{
  "num_hidden_layers": 15,
  "num_attention_heads": 9,
  "attn_scale": 0.177,
  "init_std_down": 0.00535,
  "optimizer": "ademamix",
  "max_grad_norm": 2.0,
  "warmup_steps": 249
}
Each number is 500 + 40 x the weight over its row's rms, rounded and kept within 0 to 999. Layers, rows and columns count from 0. Numbers have three digits each. The size before them is the row's rms in percent of the matrix's.

# layer 4 attention output (transposed), 288x192, rms 0.03, rows 286-287, columns 0-95
130:464497533501473555564545475432510505494580470473538481421448528499472477525517521467552499531513522508450484523502480575485459521467411507492477507585515524509534515412449582488493561461487484550505432516502459441514497502428575458471485571545458409458550498477488506445488503488525538475
139:540494540504461545531534497522480488507492409430477505524481536508530504473492491502452454496490493521532525505538439563490581454494549475530510505483520507502533497507475471484526434495522480479445538450430458507485551477502506599504544551545529512446493506510503530480506616516455556522
# layer 4 attention value, 288x192, rms 0.0419, rows 287, columns 0-95
142:516527451559502481540506469491502462433519507451479511495481538527499501514527523422515426472459418498498530501495472487451494478499540441440528473486436526466520571528492570564512468512487560456508513499495526439507455439486543606617479501517552498448500601480474491510538498463558502546
# layer 4 MLP gate, 512x192, rms 0.047, rows 0-21, columns 0-95
095:408437512448522467539539484559552516484533525499465531549507475559504483497530493412471566492511533524468494519480544470463556492523559453476567452510542482510555523540539448528518535472544544503537473466483455584493460486464522523441497479479514511501490498480502482548443463431517500443
106:582416554566499469484457479545485533515461477473485450568484556507432482548570486543498550432516494561496465482493486522569539554452496439556515443507501454497470489511493479490490451467503471546512512574582464502431547456404590546487513537518526554560567474572492492491452546479552496510
095:432461511534508491459465467500528462522586541479458498491495505509503496450524451539547511413481551497477468503486493428524446490500519543501431483616504564451445483577534519458537451544554539527535536563415563520524508501504544477460485490521445512493510453523462543469467539434509504563
109:485486492465561493481504499516545545536486474553484500460456472566456529518493499504534486476475553483543507466540503474432458507511515552491456531517488511546513425552496563555552515501505532475479500508446515530452468446488504536490479486495488542391542533446479537528483551481510515553
103:477452489473449507582509478511540460520498601492497487558520491552492470474496505499487557551552526479514493518628517515497480461435489414497493483494564463445439531505541532479511450514518475419463501552534573504509603547465438517569521503535501483480513498465480477503542456463524446460
100:541480501510531530547536455523484548489509567446466391507471513523490480501599470564488522478531507505492480491518522426519565560513458568511486483532472453500471557460559479549460579515538419462493526508564583459504465513482541507522436501487482471536429532500467552485591478570514456451
089:530466551471457484411446444522503519494468488483449564513445475536573541447412466512505530484515430473514536491535447527499488464450568469446525537512516522429560533450458450538464442499528530486536427536514473521514527502467466494571508532516453548475496395495459508519534493485526501501
096:519551439520481470489546509490428467484469438478523538496529470457526446501477460514548432459526501591468493486553537521451508492558558544497561453505493568511482561518518502553522485504496548497494514553480510475459486508446483487452544498435505573431476545506540528576530578472570469509
105:424482535516413479525528526506534506425464506445471509503512485493501500447492528465535495466508488551488548549539506453525506565558555542429480521563497489435508530530523466464521487517589479476531471501475501499544446542440533489478513501535549513482551479514531520532522581480532522474
102:569466507525511556471470483539569525464486490541560500483488515524535483417499506466470491527541465465433537572506454453473512612484480465492510448484589613446456513504541550479479572502571462531471487492473505525475433486499545497510447503480533545514558508533491584470477572534556515561
101:568484514462496493493604489497541448553471569528485519465569464441517501507483523517514452544511574545490554546492455463511478567478442463449506500448469524479524552502510469463564428543456469495530490496504470484472431459548431531469493561553455448482501516470486468510515572458517537460
099:550489462499598469483533468560548523447526498555433530520589510547426504500472550536523589528442492454562507511574506506484556589496539476540542439478554534528507569542522570561523475481497439504485520565496556472495509574518502460490437452546455525503487515490568519477436446479501468481
101:477521468467483432481521444522484502499480482557463469444508456454485437442408494454528533522492464481544481527572570492538550518454545461460460532462458498462480546498511572447513539464481456508534456528559572442481483482432425444441467479517458493557453595516443521537506514519556538486
103:530585541491429416509560540592544570484492562598546512441507501508553525486476539448543527531476561530440410497465479428506594511607444485495522546520533551526454414481537471463499484499450462491489587523509513434520474428415454493447531431511488547483494556458495484463540480507469573568
092:540454495529456553448558526557523504446456488538493497531528510480536564511465479418534477437502419523500463536481525529459553478438458502476465572471509533486466475481502520496546525496468492541496527520450474539491531485422451458487538476477473593472479454460516506486563559505542526465
107:543463472512507455528477503494474484483514539456471492520547474565513543495555601579457539405506520477524492499560576506489462466477470500441502582488504524583555480490569507521457503540545531573537466486471498452423407517530428454513516541536520389476549468465505494581446483541518443471
103:514528500459454437539491466548536519482534557563495474533481601508495523523528600459500545508491510541530528473493486501498536523497493472568444523538506434506493466485576568539558443535602462446473538487427499452442475468447486472517517440480426509461605505515511493562485605464455416462
103:578550505538454469431575505542501421480487500476492482463406565488484569504539418486536436526420531507510551488603529418560536584530510521487531498534535519472508564509553478491476506462518473497522479442476513429512528510482568517496442499464511466529482477506482518512501434465497546477
117:524537524465472490510543554483591452510443588515542522524531540497534556459544585564549435473488479582502531489489566501486514581517484510504611509520536527484520519556503525516532523460522568565467539549542461520511581462489500480506529424452495471533519471515529541481516522561464550471
113:521447544496483533549468456504530569588455459517438503535462455468480506520471521551484476455501486504507524445578527565511476481514511532488532525499485485495553556528498541489577459467585525447474552601552553523468531524468473524460466448553450523465578525516496472525479600558486473552
095:558538492481475535549441468471559486405505493492439517510539443406513524411529562535468461467491520551441528497491457523530468531541533470441461524566474481470488535534460465524534480521513507571511471497535484517566462528527470513548534546460470583480459547526552529505525540522542471506
099:596457448533527530538477546447474527493534528536465506426422495548550546478517464464426477438428503448484553510528516491511540451542452556459429491562455495509552530455479566509559515511488494489497579563477498563460443557513456477482545446480497468553465504567480465504442427500447535528
# layer 4 MLP up, 512x192, rms 0.0448, rows 0-21, columns 0-95
097:434411444498519459473537456439459563525556501521531512526496462492523499487527426471529505598467502530452439469546503537408464564496466543536533492484474466503554600537438549527481513491505519586471503499504402513514561491467487538528486454453563494388430459479449553545525456491495519411
101:536544598492534547522506459556480574508535528618525462501506476521451455526513528481460508555500479505490453488554543469518450505500543479534493441534488515476449474537550479426485458457512561532517502528504470497484476482521506481535499502552451484507501568466492503473507521468489504500
098:534522458474462483460545515503512536424439522541516493556514565515506504488516498516530456523453552514554509414537498396521522491425544437528513496555425524523539461515539449558506510528563538460402551549424499427488512433456507462481578456546570464530518527504560511441525531497438504546
102:509508438554435496517526504456537566514550494455466442544492455462510432501471494545495577501462482590467477481492451468471508482414463402481443514528469407503511528449472468467541521515496495526464453527480504493545498564520487554456566501511493477492499572480457448521537474495475542513
104:466499554485442474489524471489515519464555472497546512493529463499486488442485478503514522483558511512529524458573525501469508515520552462474513528444524495511452504468487529550451401501528461434478509492522485504528543450560523500535516450510514510508480513493541551514605438468526505596
105:537462449550523489514546476424586577475527510438481491517490532449510422507527496571480435599464521452498481572556476505530458501535573559397501532475467528519574502476485563469505461466510505569510482429538553430476507538522535481467480548552487470510452542562452559545490561491532444462
090:523467488559512463478513496531496499528478516535419551539471465570454537552515444450490544505439552493479538477419423439533462525555491519494496428442426469454511539490520510485471449499534444473551498487501480535480508479545488428493502518536554519540526557467488484572480468542470406505
099:538486544499439583528523512584501450495599533528511490518464475522491561481559481540483460564502416510484452541461506450572585469494491534452548559501543550478550463524428457468494521461525481443526474442469526541432449482517466567469478494409543507539446530506476476509511522480436515554
106:478479532463465499469469596486483514506451529473456541442552517506496562487474457512472479540479487521532519473504518557443559506593552510473504512562455537455572484541482461551460502454455473548553501530524554456442484572469472469508530428537470525580512521453515556455489525490440512484
095:532465488493499449562515477481521535531540489494479554440450512483459562485477444481535534443569602460458540515574453475495493530525497467433548498474477504467507524594504463441506573451477460543466440532536573456485524535453480526406498445552480538461472518481458429534552497522519473494
097:563463487517547445480529483510501540517573525513430439470519465559433469536469471505496496487559505482592507462541552519480459460515558521459493474485472518502527524554410500406456424532513533527577514486503465543444468513521479419492499503473506539478474419521521474516494525501537477489
100:507516480499474477493458469494531507507432480542479531537482521555485474494498497468457496506474413514495543502471474463493414468555450555544494508501442498536528514457539474426469445531435521494514488458442472441544576437513540534478468569521427434532477524449457545551431458545484526531
098:535525530504512566463494435469468566489522484530486505551539451576450529506538522506447547458564494490427481471457557430507569469543483536537537466481476440490549519513544487518418406501530591478476481505520546439533446496470508499474426462564587544497547463536475489527433486585553514543
105:543554499529533442505544450501388477532456522494464517461449457538479431489526492519521594441547431474462452454478552528562506533447555484550498572533493511443553518436463481514490481517450518493470585617516519464498487511495523460475418500537498491518538484476447540530495516474565447491
095:520456544492487515510518438503462450496517463537448506505531506509542471511523491529471439491525566545527464452508486497510452519524555434460534510548488403587490484548487398489539451482511407464481572513545530536466474492436491617474485482498480578445490495484574485511542595532484524507
102:485480432493551549430574540501498478466528520516426541448422481468542533484488448550502504474465522501512540516510497448460510490568422521567582530439500445487586484535463495533470468517507488459498478428562402516458507500445525431427537520501524452458475473492490465564496506578524558522
101:429511421450525455508427447490526552443513517472522532490531514440508529517498422528477478476524408472579491431535522485503495516464442494546449529505518464489484457535483478525483482500510523529467547452604514473573516467458599600493542519464530499526477455479497501514473499505450497581
104:434494549584506547515447485566454537555512525505514526560505460533490467495546553560504424531504519528467497500461499490486512485507496513499549421504510479495522474496538466540525551501519514534492499563529510471526426451467469481473540572518474525492528513509552527410514569597534630420
104:520542521518541476484464402432532544537503521544545537409559493527561464553496518474417557544517492466463507494468449565523541470459503427475468548515472466552474461496475442483520567446520584490597511542495535457463527529498505509497539540534452568472449495515495477512441525508611529504
103:518486523499390517577535495478564443533507482505463505563523511547478480428510490495496439443474464493505524482439452530534534428502502525457504535502554481529548516436477508517516537510459518585500503495445488440512425525528502583498552471577521478473439515455552538502474492485519437453
099:543445452478457462469548485439522484488522515472466536522547530448553540487495485455547454484489492544519506463477462512527507534593467514565477511518515477577450502483450528546483449514547431489539480505493459502560523502559509493426516510496559492537558467540509551446484501529485447486
099:536454466511471466558545509487420478453439531526482560569562382533457447489484510502553533542526456456507470510530473518492492498454479500555461542430489470495533529536483564481534517547524476526496546506558487510491446463517480518482480445491542529495467575527501411563510442530465659476
# layer 4 MLP down (transposed), 512x192, rms 0.0323, rows 0-20, columns 0-95
097:513531554484513547444606538452447473472515515472460487473525563457480565475454488548474504462537493485479469519502469493482489522514492481540551432432565480537495575422457557514492536499529442491521548495495472473489596498532483482475504534518485582531466488518440493475479480489453457466
101:528527409507437516466567508509585488448478478532389472505447498470492494467468480398518548482479523477527526478543566494462508417547503468483404516477481541454486457534485537604556559549544522513532503430526483463518451489508513433459527447480532436481464554457484508545503456513507532439
098:514499548441485527515550497506449557610443575443500485490496482502479548477499535436578442565489489492480466491521538471549453514453446522525473502541540509500530481507590481482460551523511541484519545448527489520495534481495508519505513408460460455492518474563507601513428489500499423468
109:516519459455442528410533425450484491445515509497481500528503498531483484474517482481521517493507482502419468575552466472458552556518531483482545541501535478444520431519487531441442507543560537475492516446463486428502524523508482557448443524462458471592528457572504554514491509597480429572
103:502526486458500433549553505469516508535481487510618512483477499481504547500476612550476507454450462489492518450491552478544478505487498506435514478460486561441437431533448563532476486560434460505468552529531400454455565433577496458433473409531474544502491511508567494470515435481525545521
104:547501490476483521505444524524472529446508479589487474586541457450533524499465455580482512490584524450505520635461491505518475504479526462460462567490456447522511490500487501513553458528519527519467504428435531465514513509523453548461483525494467545442587471531445473436477471454539472402
090:493469504544450450466413507497482447530533522525455482515553519542507597499525506512506513466506476525498493469506532460510499531514493509382485459474534486473455447493466468514514482539569464458446480492497520474412487447460509533463482503550469504477519469523484524506424420496465559477
098:461525564572480460543457482517477485548473420442472438502481488555422503490524499517501554498510473557459523516502419525522492432568513523411536465545473515477500468470492504470518499567533472515474533550434501526479454557517448514553466507486483497526492407537588505606459538515493447512
101:537532475495477547487535570532564419433482550524523537545483524487529460473459493458508474530518573533442608473501435523456561504517458474502447549539454493484524538516458501495529497544590511479518495471454502515493459549509479546506511461540467472496514530491550615458482445553479490523
096:426472460485396498466526585502472439464482520487403517482513464522473532555485488469487533531531485542491513550439482549585526518514510424512490508545515526532453509502471418496501513545545476445559489480475513455514482544396547479518501496541524458422527500542454469453505470477491463473
100:516460538460509473506458536514527512489485502503509450498506513523434551485524474501496548526505498475500517607498489516495501471459493538509525510477468469519472471563526481490497449508461451508465505578521387513463489559451537610544517534483506452504500471516525543508480441500493471568
099:456372502490487474449505447488512551496507494466475543547500510505571467484540451433563511379538501512520524562549499500582458446495461452418510506552598455492502527450466567450445525543491522521491503522507436475476532539483416529513522514513508469489519529494473447452460495496492547545
100:469491439504422489538450500513521531549537537469459537537523465459469479530512483458508582461465520504516502554509442499618494483504483476541440521549528568476524508573506455545391503489481537544433460433475458548518445481501511539528491559491482496504495465502523535527498473492561479476
103:548443522474483556610443494530504528521454509494569449485475515520509519488487466502474458550537443536550487553449446499519437510516486501512437447467507540543498503476542450471443445459538537589515490457484517465523450545446557498497537497498519514501498542461480488474489507457480451451
092:467498463518514583520404509454531536496475483563492505540530565552453454544469474569578479558498517491462430493483485469532536602480539564507494454534500564460505439459531567514402535467535511462458481510488516476507544454541514515464580460509498483531517520519508458513485446549526494548
106:447489530458528470483520520412530496470423480446544548495471469527495480453501556495557525467546513513454501396480507443508422418489521528521581495521468489444495430565472458440490439517477542486507463543523466448481465524490526546531534429546515447449552528541512503429509452456425531555
106:487459470477508559448460493520566527569439511452553566502507542508489526404507533512419457482517456508488493511473499475415463469436486492484464487540475434487487482509515487508458493476557514505536553494520507464548485531513554487517446620419493461552484548554476434561549499464444460422
099:465513488559484550474498485453438531510467499557528511487504521488502493592545494520509440516445444483536497387465481463449533465520524475499485471585550523519535462541460509504479489540508508538520545549530511491509485493474529553515481511532526496477521483442559540544443514481524530445
107:437480456524514470559492435521486477468545429470462517551474573441424515432499500579442499526504544474425469503453480531517537504461532481501449564480498468520543496492476516425388484531522444504492479486465466546517535433553464557535535535451492547468554448527505454486455480442492548469
106:522514491570521510523517486495457479456533510513491524528488452505400513496474569539539542516474522491466483477450497443480504514466435509491523466457467446531481541499490572509483505565533523559515511458478517517537506525516481553504570536584464510497520397487526544487533486518553482458
098:507473503494497551464443492457492563508459505489510522468550536483428521478511476494536438568557530496567475515532439497508504541565497520475475466519479545486525534490487498570527580463495526537499502462514534569538440434464531555494543541508426457477513482507482513461527504488570484477